config.yaml
n_layer: 12
d_model: 128
n_head: 4
n_kv_head: 2
head_dim: 32
d_mlp: 320
vocab_size: 8192
activation: "swiglu"
norm: "rmsnorm"
norm_place: "pre"
norm_eps: 1e-05
positions: "rope"
rope_base: 10000.0
rope_fraction: 1.0
qk_norm: true
attn_scale: 0.177
bias: "none"
tie_embeddings: false
parallel_block: false
init: "uniform"
init_std_qkv: 0.0419
init_std_o: 0.0
init_std_up: 0.0419
init_std_down: 0.0
optimizer: "adamw"
lr: 0.00357
beta1: 0.9
beta2: 0.99
weight_decay: 0.033
lr_head: 0.00582
warmup_steps: 305
schedule: "wsd"
decay_fraction: 0.572
decay_shape: "linear"
final_lr_fraction: 0.05
batch_tokens: 8192
seq_len: 1024
doc_mask: true
train_tokens: 92240000
steps: 11260
dataset: "wikipedia_en"
Each number is 128 + 24 x the weight over its row's rms, rounded and kept within 0 to 255. Layers, rows and columns count from 0. Numbers have three digits each. The size before them is the row's rms in percent of the matrix's.

# layer 4 MLP gate, 320x128, rms 0.191, rows 65-81, columns 0-127
089:169146168113120106181143086170111129125104151132102089119132105143126102089109087105114140144098172124138118125113135129111135135108100105118106100162123130139082126093133137101112102131160147116142164128130088143162154095137135142138100157115155136174115089123131176175126130154195133131135141113121114126130112121150169104083138141080119161123140165125125143150106142137129177118149
103:154102092138110161161122140167135170118144099158125098129119127142120096100161120087120117161146103113165114100172123146152179147131105128145117137139144106110145105084149143125148118127131098122152160098156105169076123104155098110110083112160099111124153127127143137120105109124126124095129161128098158115172100137158136122094104113066159151162147150147103139129129154082104133123134
098:152111172141098128115145116141133139061099119129134090104114146111091094137088116150133160165147101136126103143132099116167171187172134108161112093152111135124114138133154162126127112112173155164110130125123151146152114109115101152134138120127128121083129128084107133106119173123124150149096142107101114151144151145137134128086112138105123084165137146147131156095118106108101181168120
097:136133122132097171135081150164098171123116147162130115127103152133114120110130128092071160180121126166129141114096149120106122180078158078136118122100105111116141111129104127103121131133089105135138135147162109122153102142136138132164107132162131106133171139116124143138119101110188166085155161078101098124082125148108123137144116146129124140142151163144098140133122141131113151142086
103:162170146119147111159155093135156097118115115151099133123116145085117129137105102142122155141159137125122118137132131123125116112132148113141120137110161145146102118107154133144161107175145120114113164114170151141136131074167128084166103125111124128175141118131120108098058161142126161114126141130169198128109143170110121135101160140145173128096108104173122144101131145090162120124160
094:076132130135089108125112129121186142123150120102143130182125147124139148146152152129139062140108092091134113120106100216121137114105137126147094137160102111131105086138122129094133143155173083163119096122140092095112123108180129150122134122098094096127121103127117117138097143133129144137128109109088157120113119124133108136111132149147100108162116140132117137144099139078124124165104
095:134115190134119109122128144144114092173132083098147101128131123078102134156145102103131137184141144163133086161136116126123136122165143077137151152113087126120101121105128135091124134179158123133109146137121114152118134116118130115110069088111119140137149111142148156139074145129133114107141144141142132111155101096123186127104119168089158119113095153101123119075100133117123134099148
093:101145159135093120165140121130119115145103135178144126091118175156146144138128081142109129150151121124100150123128118155060142108135147116156177122132113077149123152064100112168127122178125111117120140156126127110107187115149156124164085170149163138107141149128118136120127160096128160089110180123167113110117105102133124138129128128121150138129120165146125135123102104134158112115109
092:111095170120090138148110134137121086131155112076139158098104154126133109179142126144154132145165140128172126132095112162176157114127118102139124114150121165129137138094132142143144148129132134082088121106152123137083131096107139137150058130149150089138120145111127130127137094156139095139148114119106117161126156089142166103107146148096111072136163145140136116155116154116118137075148
105:121196112111135152145146108144134135079116101180110093100122155124129127109157112124127107135143136129157103126173119133136175154137115097110111115104143142128146121085136118083130094142146122138115121163101157151129130135130089105151122136120168131149135134143154137164121119084139134124092129116085150150104136138106133065073104189147150142139132159143080117077157130143147126122100
099:107151131135102138134105139149156162100097106104134147119108104139184116115137088101132077132138135148119099106123185096127143125140099096139153089154103134103108130100144139116130147143117126148121144148122106177165150132121135099088136082110094101109133092150126146091087110100118119146090108080133131158140116162161128135144138174135106167076103138118133139175139134167121114113105
093:122133129136141094102170178148151131106116108084105163100134137086127156150085109139115126115132118143110126114142137138132075138132104148170099110141149074188118152105136072139167081105125138134126127115120113129136137118118154139111153120140137142112126148153133166116147153105105156161131104137120137095106117122156104195117174101109152154110120128126112176145127113108084134153169
103:135144135146143150126133107146130145101159116096114150134125123135098156087165138149115143158185143090139105132127139130126092144128110116108170115167151121117108151093070135095133082122155113099148115160147115114153150124162183137182126125165096120145153118131162137116096154141091152119114104117086171115135104115121174162087171140119168128117145116153132097114130108109114153150140
096:142143147130083118145100119127131139118117108124176153121089154118139180140102150120139143151168082148145107146111146171152133115120140129167069153121144142147147147152122139120156110109200100138131141165136125135113155126153099144100091109099121129113106151096113119090129111105147128116128108107114121147130154140160169104112187153112119164087161101115099124077140117126114171115133
094:087113149149129096143085144108144118177108129123136146109136107139167141128085127136080103153084161114129144165097115135127112112090114151096166132107113137142170129131129102118113116121095094124079153086107106101121107132109109102137117153107107158148172100130165129132132137121154116106168135108156168120145111118082145160155157103101133142113076124113108163137130119175145143086119
094:100134116132127114143141136122113167131139152141155123128098117135118133144127091141092092150099151143141102129114101158140140146102119191092160133080147116159087148083103163112142098092131164114112110141126131130152119143119107181119139148091103133085130114127148115125105106124149185069151123130133117203162146138115095146138115115099112153149116143144147146151076141147108122155136
097:155110149144145137151138162172125094135158103102089113101132106119125108075145100103110092154170164121134170130100169141140119166127122165162147166127140149161147144127148119140154125123153116104141139128120117129154153161157128134143112097107138089121107100123091151126137115156137157089108103119136129122148150147113173103075148107081116068125139141141137117113149150080089117106154
# layer 4 MLP up, 320x128, rms 0.191, rows 65-81, columns 0-127
103:127151122189160143138160114150122128142113148124116068121181095186109113113105150094116122139101126135135132164156148111127119156132110166104110120092129125159148146145116131110095110096122151142110149130126124111166121164119141166139115134092163147115118109145147168177123137088157130141127112167146112119165124111105163126133141140139130142189123123091112088148136122167160179157132
099:177178107069138159126115124115121154163153128117141140099118140093118140101124135132131127102139173138121127139122115117094115061124130125107196164146109155090105113131135113124143123176094156145108154142119116116137147132127176106140122141143114145142117155104115112099170121126128135136099103108160111139153158131187119099104131119090139101096149118143137096154074121141102115135177
097:138130117134144147110126138117158102150188129158133114133126141137127129173142115148106088126092144105160139095089155151123115140141123082106134147152061193105114118152093084158105136136124114164145159122122115161120112096138159112161120153121159135108091108134144103144094186096156118117165126172136147135138101116135126092163106137121124112144108139130130143136144139143084134183135
109:173114122120130118116165135114143116153108148107105101124104098130123139156136126123153055127155148130136140120131214152111136099136115088124105120144141108156149097130118116123176187108136095117139063111128097139149126128157070129128124110173122126109118132113069161129126140094121128146125108124135122103121109142124107135107134090175134094135142082123085139104137106130121097134135
106:094187120169084130129184092104145153101123097125093128128135108169126138114156134121139133149136088132112118162126032156134145128142166105166110125139129125119134143113159176127125159157115141117101150085126140102115135125156136111162173151100139123135144132094150143109117122100107138139159136151136126121148129158066110145102121128141130132121154109151127133139108163156137145164158
092:102144119125129182144138153140145090109139111176136109102092122138141141105143079099115129124108110108142141102140123115083118072182070123145107141120144120118186122080091140165128114126146147124130126099100112088130100126139117136142141120143096141108143106133121106088135108122138126121117085138128124156089124138113109119136179151114181178107092109096154113095104092134122120111136
106:128134130124144148113117144153170143104128094138148131138174157115124125155097117108112100135089121121136093112186199085121110162123110145118116136127127121134144150107119190114119133135160135169116127090119130102164105134140150177138136107154129136124122119132100144135105152145137126105199122109113159131164057158098123137125138129074182131136161138120124110119137121160118146147106
096:131130102112127085153187126100138162140129114139103140107125110147139110097136145098152103146125112127156123111145078093140115161114122170130140182160097090123090119119139145131159123160108152146107120124123074135116144164163088122123130126138123163110165125149126153173108103117098112109159109152142120066113157125136099163166135138141143134118088113193153114103126135160138115143126
106:127124133094137136101114156139104115137124129110155143111099107113143134126162154110075111124113105096104166114131110179135135148143054146146084088129130111164134079105154135138147140112149147125156129104136158110117144123148104154135155141149105131126135143102137122145107124084108132115130078149103130101145164159116123191104103071145143103131146129091143095116103158133162138077152
101:111122143118136143123152048094136145111115159119128103101108130116136171160122135142084140094143122131202118132132116121123144169118084125104131140171119128159147120129115123128126147101145130117123100125109129138164186168141121081143129142155095129168155111128131135118129137117134136081135146137097137154139102108085141151150169110083136071149139121131172133147109170167135136152116
100:094147124110089135106109136144103097117098119117138120118089092177059088153125140119054107142144147134141083145112120116093150117111142088174105105132134155146187133135084117128099121122106154100157161131117145128157123134136121133129108082139112098143153097127175150085138109119148127109116134095129144161121160104123126095154140145138127096105150094132104114128141135134139107107109
088:131140104151156074114157111121145123134107114099151119161118124129113170098115152145102106135136137147095156108127147106112147193120120122151124132156153138121127152134092118175126125135122068130119163153115150131103147171089130137065153117126103150172091120145118086134168155102093109116119156142134143133105171120152143166117105131099111126083130137125105076101129101098132111101131
109:144130144141116106098131134117124118118159101131110131141122128090138150065082129132074130125084148126151165134093173105148132133146140146095104161098152110161146136130123064137147147117115156185121119130091108153106118138129131190115156092149119112147158140124112137099103099175136124125157109140105123118116172173107100110166109106093122139130084129120158112129092141126128123153145
101:117192169162111150154151178130109141147136102111163136163119130130116157118116113157106147152161139080118088157150119131103107113096132103171132117132164144092141160152138136129081102113123119120122175154103140126081146144122124124088153131151134135133124101101174127105106131122111158131173140128124150148125072129133118165148126114159083149129125149138144096103143115160147171091139
100:112136169098166081124135124092095123127176127110081110140133127103141153107135106109138164107126094135153115164128168128110153117109138163142150123165112102142110127147112120080134130103151096164133129128094176114107120101120149147150137137106138171131135120151157101131104138115102099151136103093120125128131128134099100153125195147130167129208148097127106136123105115160132084142141
094:138137135122131102146122089111123148156134136129134157117142097147137091135121097106152170113134169112137127124123086120092133068150127144149126150147115134103116131154169133176095092144148136138152161081133052162145151125162125138154128137121096136138118112121124157163095084096139097126125169144168142134136141104099098108092128092147106115146174100126083126092130121154119120103104
094:093131115100130146150094143149114146132128098164129138179125154119118181091174146094122124151129163136152126119141103119164076119171120120111150149124097117125141132118108170138114116097158098167140173101149121103100147144150097159137110174118146124129144122128150122138110127126163122119091149123106131165119120120129089184117098108116156142128164103153078133160108118183129099151107
# layer 4 MLP down (transposed), 320x128, rms 0.19, rows 65-81, columns 0-127
099:127105069132175122082126177127156103150152108099145142132166134140101162167157134148117127088106097114141129136145140167123134136099138151114135163121109107155187139148136105109143106092128098154150135142119156133120105155101130131122155099162151159105118149141114116172117167138102086144109119158094152140138098133086098148137145128178099108127141108120141106122144148141186122122098
100:114151155135164127118064139134166118084114073145155134145144138102122093139133127132099133131128172141104107106147102117159102139126124115124125119148120164112103168171121112143097143179147053136129093117124119144127088126127122122141153108157147136148136143162111113158153152130162174092119121151088115135128072150147108129131071154138128155164147132139102144101154121124153145118139
101:110082084155165090115156152126144110124125115080118129167113129129107086132114123135135158110132136118149130120178128154124117118122134125131160080127096120140130145120110069100144141137151097099090153134122125109143149155132153177089122172136147083118128135147135086119124175144122085142113153140124139126052144148133093111132082133137167105113116100107101118107103104126166141140135
107:121133119124074123126137122135155157108133111138131126129111138145132211138116141106155121141105127186101110103103162105131108157111148071107115154160136122115154154120092123113141164133101127099121073144088138133120117120184077183112099151134127161146121121165096131128119134116126106128115127086113111096125100153119138143112112116141167082115170117147112109107138119138111112175117
102:132120131094115086133118161085142138123139142089152101127179133136140125140080137149129134136102145156128120117105151144172126135133162158135128131135157107152127097143107135168111148124115113113126103111117114120117122222116132152130107127117119083113114116118134151101085142076153052126122173085145103107179139159131139137109141172127136125145118152151132153128115096160108125135156
096:130122120131156070118111166190111126143123151117144137103172114125165156121130132132114113143129079100130107108132149114140109096099159164094110175123068170129133088106129120124151099107164120146125165166133080124094132131137143083094171131127106147132097102069111100126116136111138143159134127132146104100144103147131132135098144122136145155154100083131145160123110106104127154133118
103:116137109151132176165121147111179131162167123074143156126133139117122146113119103105100137115115130109154121047101147108134130094125137127137163113128081120101149152129124096160159137119189162147139105147131116108127181121115092155134095108136103134125140097117117150152136115151136136137181146101128132133116083157109127162122091140173133120131148163154134144116151111146135096175136
096:100097129138149130124121109120110115129172096137118130113096116139112136085142139062131134141109140132187134113136140136128132091113151185148114133130105149090097089096141087118097103157108075123113135113114138097142197097126134133124104136139123121143158135118118129160136070121110111134125132157121127147099109142158126068154096157181165102096143105149099122109127129113140156111111
104:117116098115120113172112096115116119152124118128122144117156144126104106066133109101099156144155080140100127171166086135130129104131184155113149078124157131122117102082177113092133083126113108110123133167167149088141154109151114109148171101111163166158076126089117123101129142072111097134133118141131124090129121127106120120138154097142131138130140102130128112117129131124154144126156
107:103125176126129103164155123112084095114144127108129160146139133143124139143140144193135139135152116148116097113145126138125132130122118157116142130126090131101104180135120106129136095161139161147104109081124125156199131179144145125090123103155099152123111131096136166155150147130122132112132131125101141141120102078138134159181137153124179141115107074135112148083098118160140111109163
095:130164133136099179114128150121116116114120120136116128119165114136044152134132147154136114080129153152116057111119141132131118117166124162128103099086148130159146154134124110143088142125142149127134125145105156192109136135091149111091129096117123149105109094123097146124135144126117149118125094114090137124122167178161107150124132154154124084100142141107094108119078153123153145110109
092:145166100132096150131117113115098127110116179134119109117149144113125130140114128153133130138139100128160104167103109142171150118150133077096145094138088177134110152081166138109116100156163171129090106098154156117105122117130118174184073156124122145088108123137129169152104159157155146117145145130097135114123114162112120138096164112145162136111103111158141115140112136121129167153113
106:138103106127156197107125110114114103086130093140153126136159117104090136143126142120135133125135120103129124119121166144146130103151110169114179155120173147057146087091122073115131097094115112133112124167117096167128165137144126154110150129119144136133152130083138130111163165129092122111137165140160125090125161102105146145105162094111084160148132112099128148105117127117125119120116
100:128165112126107107153116171125154166131143113126104128144091150129104108106127054090161094106129140123099149113145130125123177117092118092108078139087140159116127127107122111088110100115127096102123172139125107112108154128106152153113109151156098139104134140089132150138153179106106184126143106130134127105159138106126121155114160076140112145135115130103116164101097105162134160143131
099:151132068137142145134120141119137146126139149096150140127137131106141102125140136098159117142157110088116133104140117145123120120121133118189169091106102179145135148086148131155143107118114134079081134122130090117133160173149108140142123156156143133095129134109118076138111108128143118109160135093111136119110117119171117105085091147120192158154131165132152143117146136140106173091074
097:160091146116081113155146138070148121102143112138128128120108106101122146140144123110134121120113092141120115139141126154115127142155153118110071115150076134146154104145155080124126118163115166099166111107125137140131123116156170104163143153097123179156136131142079142151123131092128107133129137114118157141135141125148113091109159154134103071155102136156131110084130094090133181150091
098:132109152133082063155103169134136090088125137116176166159131074147124156118132138106129151119125120121186186139108122135131134100122125115153123134126115088145149118184117105133151122126118121076176146120125129166156092129125131111121148137107130095098130136134102115106098130140111132129146079112133128134138117109113131161117119159133149093122130136097166129101139147090063138156147